Weights of a small GPT-style language model, trained from scratch on English Wikipedia.
Size: 9 layers, width 256, vocabulary 8192, 11.4M parameters.
Each number is 128 + 24 x the weight over its row's rms, rounded and kept within 0 to 255. Layers, rows and columns count from 0. The size above them is the row's rms in percent of the matrix's.

# layer 6 attention key, 256x256, rms 0.0883, rows 228-252, columns 192-255
size [112 109 122 100  97  99 101  90  94  90 106  89  84  89  88  84  95 105  83  93  92 103 106  94 111]
[[132 115 109 122 105 178 151 150 111 125 130 126 141 138 146 198  80  95 161 126 129 109 121 129  64 100 159 120 132 106 160 147  93 140 115 175 121 215 137  81 153 127 126 116 147 163 107 127  97 155 128 135 124 125 106 125 147 102 129 117 106 145 134 143]
 [144 149  80 169 162 126 129  91  99 115 166 137 150 156 106 147 100  84 181 134 164 127 175 131 128 131 131 145 121 127 153 125 156 104 117 139 149 129 151 109 139 140 124 127 158 122  87  89 126 151 170 127  92 121 114  84 134 138 123 148 149  99 128 138]
 [130 141 116 125 115 159 116  98 153 147 146 133 115 106 125  67 131 103 140 176 122 126 150 146 168 157 126 135 166 160 119 141  95 132 120 137 100 150 120  89 156 142 113 106 134 150 174 143 123 126 155 101 136 138  97  84 143 186  92 167 146 124 116 141]
 [148 115 109 107  82 147 163 114 122 114 126 160 168 143  91 137  99 126 131 154 143 104  86  82 105 109 134 131 101 164 165 101 130 121 109 136 130 111 121 127 149 127 140 162 139 108 115 145 139 147 115 135 104 128 111  98 129 128 131 111 114 132 133 149]
 [142 132 115 124 119 144 108 115 136 118 117 165 166 116 144 146 122 129 117 133 114 140 125 148 103 120 136 116 168 136 131 167 105 150 104 173  74 188  83 100 145 142  95 111 148 158 170 146 130  99 105 184 118 142 124 102 175  93  90 142 130 166  95 125]
 [163 136  90 125 156 138  98  98 116 132  99 149 155 151 103 131 111  81 139 118 101 110 121 130 151 116 175 128 150 128 141 145 117 130 135 152 150 155 149 134 167 153 117 113 147 172 169 141 138 133 156 116  80 130 131 114 173 108  90 153 120 137  91 140]
 [123 127  76  89 130 117 119 136 147 109 111 179 142 174 120 118 124 136 115 109  99 122 117 114 127 117 120 106 137 129 131 145 145  82 134 133 184 124 114 155  74 122 124 138 104 114 132 150 144 138 181 125 110 144 159 152 128  95 135 122  98 120  98 102]
 [109 122 117 117 115 114 142 127 107 120 163 175 119 127 122 149 137 203 113 105 111 165 102 128 122 165 154 132 155 123 140 153 145 110 137 149 154 101 196 167 116 114  91 157 130  78 142 132 139 130 154 134 172 123 123 138 135 110 124 143 119 115 131 151]
 [155 146 148 127 142 139 135 120 101 106 100 152 174 169  87 133 132 121 124 142  89  97 131 106 114 107  94 132 141 117 142  99 135  73 128  96 202 111 110 147 110 124 153 158 134 104 113 142 112 130 101 128  97 151 177 134 139 132 173 102 115 151 101 115]
 [122 126 110 129 113 112 125 136 126 158 108 155 180 164  97 154 141 127 113 147 105 109 114 114 112 128 116 115 168 113 101 134 117 111 109 135 150 138 110 144  76 154 131 150 132 102 136 120 142 136 143 189 115 148 160 118 146 119 110 135 140 123  84 127]
 [169 107 117 108 102 156 128 166 102 105 164 179 172 155 130 149 106 158 163 131 134 130 145 133 115 117 150 121 133 137 142 139 165 118 120 175 128 140 143  98 137 137 157 142 147 123 145 143  92 141 113 117 103 143 134 115 145 111 139  94  96 126 109 161]
 [138 131 113 100 136 126 119 125 147 126 133 146 135 146 121 154 115 120 149 111 111 130  99 163 135  93 155 103  85 124 141 133 138 112 176 121 117 160 138 131 150 116 127  88 112 170 125 151 128 121 139 107  70  92 135 130 111  71 126 105 118 111 101  90]
 [120 140 144 132  83  83 136 132 139 195 142 105 102 134 118  94 185 127 148 135 148 136 114 144 135 158 171 110 156 150 136 138 133 118 109 139  94 105 132 176 107 146 168 105 135  98 112 117 150 145 136 118 137 119  99 130 113 161 141 141 136 128 147 197]
 [112  94  90 111  69 175 136 110 148 141 202 147 153 110 151 160 113 133 190 126 167 161 138 137 129 142 149 134 142 118 127 144 161 137 132 168  65 190 153 112 153 127 138  94 147 142 149 157 103 115 122 103  99 147  83 110 142 106  91 117 117 118 135 136]
 [165  88  89  89 146 118 114 175 122 100 138 171 169 117 128 131  93 116 115 128 146 122 112 126 129 117 112 142  78 117 144 141 144 153 130 140 177  72 129 137 106 131 130 174 136  94 170 112 113 156 132 156 119 132 149 129 149 124 137 130 123 142 109 142]
 [149 112 175 132 137 122 129 165 102  82  70 122 114 143 120 117 143 135 117 109 129 127 129 100 127 121  90 106 108 122 127 100 119 122 116 130 166 143 104 138 120 141 168 128 120 149  97 130 153 153 100 106 122 113 149 175 120 114 177  83 122 167 144 136]
 [165 135 116 103 124 134  70 105 152 113  95 143 165 153 116 108 148 115 129 113 104 116 118 114 112 115 123 144 142 114 136 158 105 148 121 155 148 188  76 110 139 111 169 100 129 183 120 144 127 146 141 116  98 163 128 145 168  63 129 116 119 128 134  82]
 [131 136 125  90 149 130 128 153 144 137 174 142  78 135 146 109 131 123 140 109 119 157  90 138 127 170 171 159  87 114 180 130 102 139  88 158 127 121 143 136 154 129 114 125 141 145 167 112 114 128 112  99 121 102 101 141 109  83 133 125 100 111 156 175]
 [133 125 146 121 116 123 124 124 108 120 106 155 143 101 125 114 139 111 112 118 155 125 105 114 100 140 104 145  81 103 152 127  88 153 116 149  94 150 100 119 113 107 156 101 119 130 128 111 121 136 121 113 132 103 130 148 155  92 140 109 164 153 181 145]
 [103 135 178  97  96 137 140 132 120  96  90 150  95  99 146 123 144 127  96 116 144 117 101 127  83 132  94 134  85 121 132 126 117 127 120 130  96 159 140 136 146  92  73 128 123 132 137 136 124 115  99 127 148  99 127 150 127  74 131 128 131 154 170  85]
 [152 101 142 143 128 156 110 142 132 129 150  75 142 113 141 124 134  80 169 156 139 110 152 161 130  89 132 112 149 130 136 143  91 172 131 141 130 171 122  92 173 141 165  87 150 173 119 132 103 149 144 112  96 154 133 129 129 186  99 124 142 166 107 145]
 [139 137  69 141 143 141 124 108 102 141 126 140 119 150  96 108 101  88 168 126 151  95 150 128 151 128 129 141 134 174 138 115 154 106 121 159 163 150 128  92 125 132 152 124 120 153 122 119 125 141 172  81  92 150 114 149 149 130 135 171 155 118 143 155]
 [101 131 162 157 130 153 143  99 118 106 169 147 119 147 121 173 142 137 176 117 133 178 115  95  96 161 110 117 135 122 142 113 104 103 110 137 115 154 147 165 140 138 110 118 173 167 122 116 139 151  56 159 129 143 141  88 150 116 117 114  96 148 141 178]
 [142 115 186 132 119 121 151 139 108 116 122 116 116 102 114 144 111 131 142 151 140 136 121  68 114 139  89 117  82 135 117 110 130 147 112 121 134 112 150 119 128 133 123 164 136 111 108  98 128 171 103 178 132 100 144 102 125 164 139  74 116 162 157 144]
 [125 146 124 142 172 132 139 114  89 115 116 130  77 141 149 135 107 105 154  94 145 125 134 119 133 157 144 144 122 197 161  86 172  77 149 122 133 125 190 144 141 134  94 127 125 109 142 111 143 107 143  82 134  94 104 132 114 111 165 170 109  89 131 149]]
# layer 6 attention query, 256x256, rms 0.0895, rows 229-252, columns 192-255
size [ 89  99  97  97  85  87  86  84  89  79  86  83  80  95  82  93  93  85  78  85  90  95  85  94]
[[126 116 152 115  91  91 142  84 117 137 110 125 138 110 137 121 141  98 150 134 134 131 132 143 124 119 140 104 119 137 115 138  85 126 135 132  96 110 107 133 131 127 106 190  96  89 128 135 128 107 138 131 104 104 124  96 152 117  70 139 154 109 155 107]
 [157 136 153  77  81 139 135 177 124 119 169 179  95 152 116  92  95 132 155 138 115 144 115 130 148 160 114 129 126 127 147 115 106  84 126 121  51 188 121 141 118 137 152 157 128 123 103 119 134 109 145 112 127 124  70 158 101 106 114 143 139 150 114 162]
 [169 108 145 105 105 141 129 117 160 160 137 163 122 150 170 121 110 106 110  96 104 123 117 120 108 128 159 139 121  92 177 165  91 146  89 169 124 162 120 127 140  86  72 129 151  76 132 197 128 131 133 142 156  96 144 106 124 132 107 125 104 117 121 101]
 [157 106 131 132 105 127 141 138 138 147 162 117  95 130 147 135 123 136 120 114 147 147 116 134 125 174 123 125  78 137 156 148 137 110 127 134 102 139 137 133 120  66 121 109 132  80  99 150  85 160 117 129 144 167 109 127  91 110 141 117 110 112 111 131]
 [145 141 139 132 111 106 117 134 141  78 152 156 146 105 141 104 122 154 121 123 114 100 101 171 131 128 159 107 116 169 147 145 137 109 149 149  73 134 123 155 114  79 112 124  72 108 119 132  64 152  79 102  83 149 102 135 129 117 137 133 146 119 125 111]
 [155 142 125 133 154  99 115 101  93 138 113 102 146 107 149 141 141 104 120 134 147  91 113 132  99 114 129 124 111 170 113 130 150 149 157  93 170  94 166 148 154 190 161 145 113 119 142 155 141 128  95 150 114 111 147  98 124 131 131 116 136  90 133  91]
 [136 108 114 134 102 117 123 119  81 166 102 102 159 142 170 140 151 131 127 123 214 117 153 114 101 128 134 125 130 119  83 156 109 148 153 138 140 117 143 163 124 130 131 145 148 106 145 172 133 127 145 146 143 140 119 111 121 124 107  80 122 132 121 115]
 [104  84 152 144 117 150 142  70 124 155 137 124 134 108 162 150 132 121 137 134 139 136 159 174 134 115 195 151 128 113 134 142 153 158 117 140 121 131 120 155 163 110 100 121 115 116 146 196 118  89 108 149  95 114 158  89 126 172 120 135 128 110 102 133]
 [146 129  81 135  83 148 156  80 155 151 152 133  88 123 125 142 155 136 160 134 155 149 110 106 123 184 123  85  84 125 147 153  98 119  92  97 124 139 167 159 127 119 103 141 125 100 128 190 113 125 129 159 132 120 121  97 100 144 114 115 146 124 109 124]
 [114  87 104 143 173 156 128 127 112 156 121  85 155 118 142 169 121  75 123 105 172  82 121 109 124  83 145 177 126  85 131 134 131 125 108 128 161 108 111 102 138 106 125 129 138 107 136 133 145 139 146 125 144 152 117 120 118 129 149 127 116 122 123 134]
 [108 122 136 132 143  87 126 128 141 109 113  89 137 124 113 146 128 105  86 120 140  86  87 132 126  67 124 163 121 136 118  97 179 119 109  94 168 109 180 111 128 134 160 121 152 130 127 132 119 154 106 130 125 115 154 118 146 141 152 108 146  98 139  86]
 [184 119 123  86 154 136 141 159 128 131 154 143 125 149 122 120 113 112 120 137  80 127 188 111 119 171 122 123 121 147 150 114  92 180 128 137 149 195 143 142 127 145 146 174 120 133 166 120 118 113  98 125 127 115  85 157 135  93 123 149 129 137  97 115]
 [149 116  89 135 136 131 122 158 111 117 105  62 131 152 141 147 101 126  82 114 152  83  91 125 110  88 146 159 131 111 121 125 139 135 124 119 192  91 142 102 114 110 131 129 143 114 117 110 135 154 168 108 157 128 113 125 142 110 154  96  99 134 134 123]
 [127 104 142 145 132 152  79 138 119 137 127  91 182 106 134 123 137 110 126 121 181 115  78 138  68  81 132 107 115 112 103 182 121 136 179 112 130  80  91 120 128 117 126  96 110 104 129 135 127 164  90 125  91 123 116 136 113 119 153 115 140 110 138 113]
 [ 81 134 126 131 174 180 124  99 127 146 147 122 131 126 124 157 113  87 125 145 103 109 175 135 139 139 143 155 131 147 142 102 149 146 150 150 125 124  64 119 152 110 162  91 155 152 130 116 129  85 120 106 123 137 110  96 157 159 156 186 111 128 126 146]
 [150 118 125 123 164 108 130 140 124 101 150  91 143 119 160 160 129 137 104 128  75  79 143 161 162 134 145 138 111 154 149 136 165 155 164 142 162 117 146 130 161 129 173 112 117 147 123 134  91 136  79  95 124 148 133 127 132 134 141 141 134  74 125 112]
 [140 108 132 119 152 132 145 190 110 123 126 130 155 154 158 135 116 120 113 115 108 102 132 148 142 116 166 135 107 124 137 113 151 131 157 160 162 160 105 119  99  87 152  94 111 153 136 109 103  95 131 101 109 155  96 161 121  94 187 139 135 158 124 122]
 [109 136 141 106 145 163 123 134 106 104 123 105 145 127 153 144 167 124 130 140 124  97 111 121 154 108 132 114 128 103 118 165 159 166 194 132 155  89  90 123 142 139 118 109 143 180 117 123 145 127 127  48 142  89  94 116 146 139 116 173 116 131 135 114]
 [ 90 133 130 127 151 119 119 107 145 136 104 149 143 131 128 143 136 141 116 130 132 138 131 120 152 116 127 151 132 120 105 133 146 135 137 140 141  95 110  90 136 146 127  56 154 186 112 137 146 105 141 116 174 154 165 113 162 166 139 125 106 121 132  97]
 [133  79 104 117 138 144 144 163 168  85 168 132 108 135 110 124 103 152 127 134 113 133 124 153 126 155 115 116 116 110 177 124 107 107 130 137 103 174  92 123 121  90  98 131 170 106 119  79  91 145 158  80 120 144  75 127 127 105 131 134 104 148 102 176]
 [171 147 157 128 130 152 126 151 101  72 112 150 149 115 148 126 119 147 111 132  96  67 134 159 127 119 163 103 107 152 136 145 148 146 160 127 140 129 121 151 121  98 108 156  74  92 114 131 100 121 119 109 115  88  96 105 142  96 103 173 144 140 132 116]
 [120 121 146 115 105 102 117 109 111 154 136  97 166 158 111 129 138 122 115 156 159 179 153 205 120  87 164 126 121 149  97  80  99 122 131 146  88 127 108 117 144  65 111 139 176 127 146 135 108  96 122 134 139 124 122  82 121 160 144  78  61 104 133 114]
 [100 133 155 139 105 151 120 115 153 148 145 132 119 120 112 124 143  94 157 134 105 156 148 126 114 143 148 143 125  81 123 116  94 124  87 160  78 150  43  92 132  83  99  86 137 160 121 133 128  86 137 136 143  93 108 123 132 139 130 153 127 154 162 136]
 [146 128 156 143 136  98 140 137  96 120 110 149 123 114 117 106  79 179 134 115 113 150 163 137 110 143 150 167 155 159  85 107 127 149 148 179 130 135 131  99 103 122 157 145  77 104 136 104 145 114 146 132 147 127 120 110 169 116 100 166 143 181 136 100]]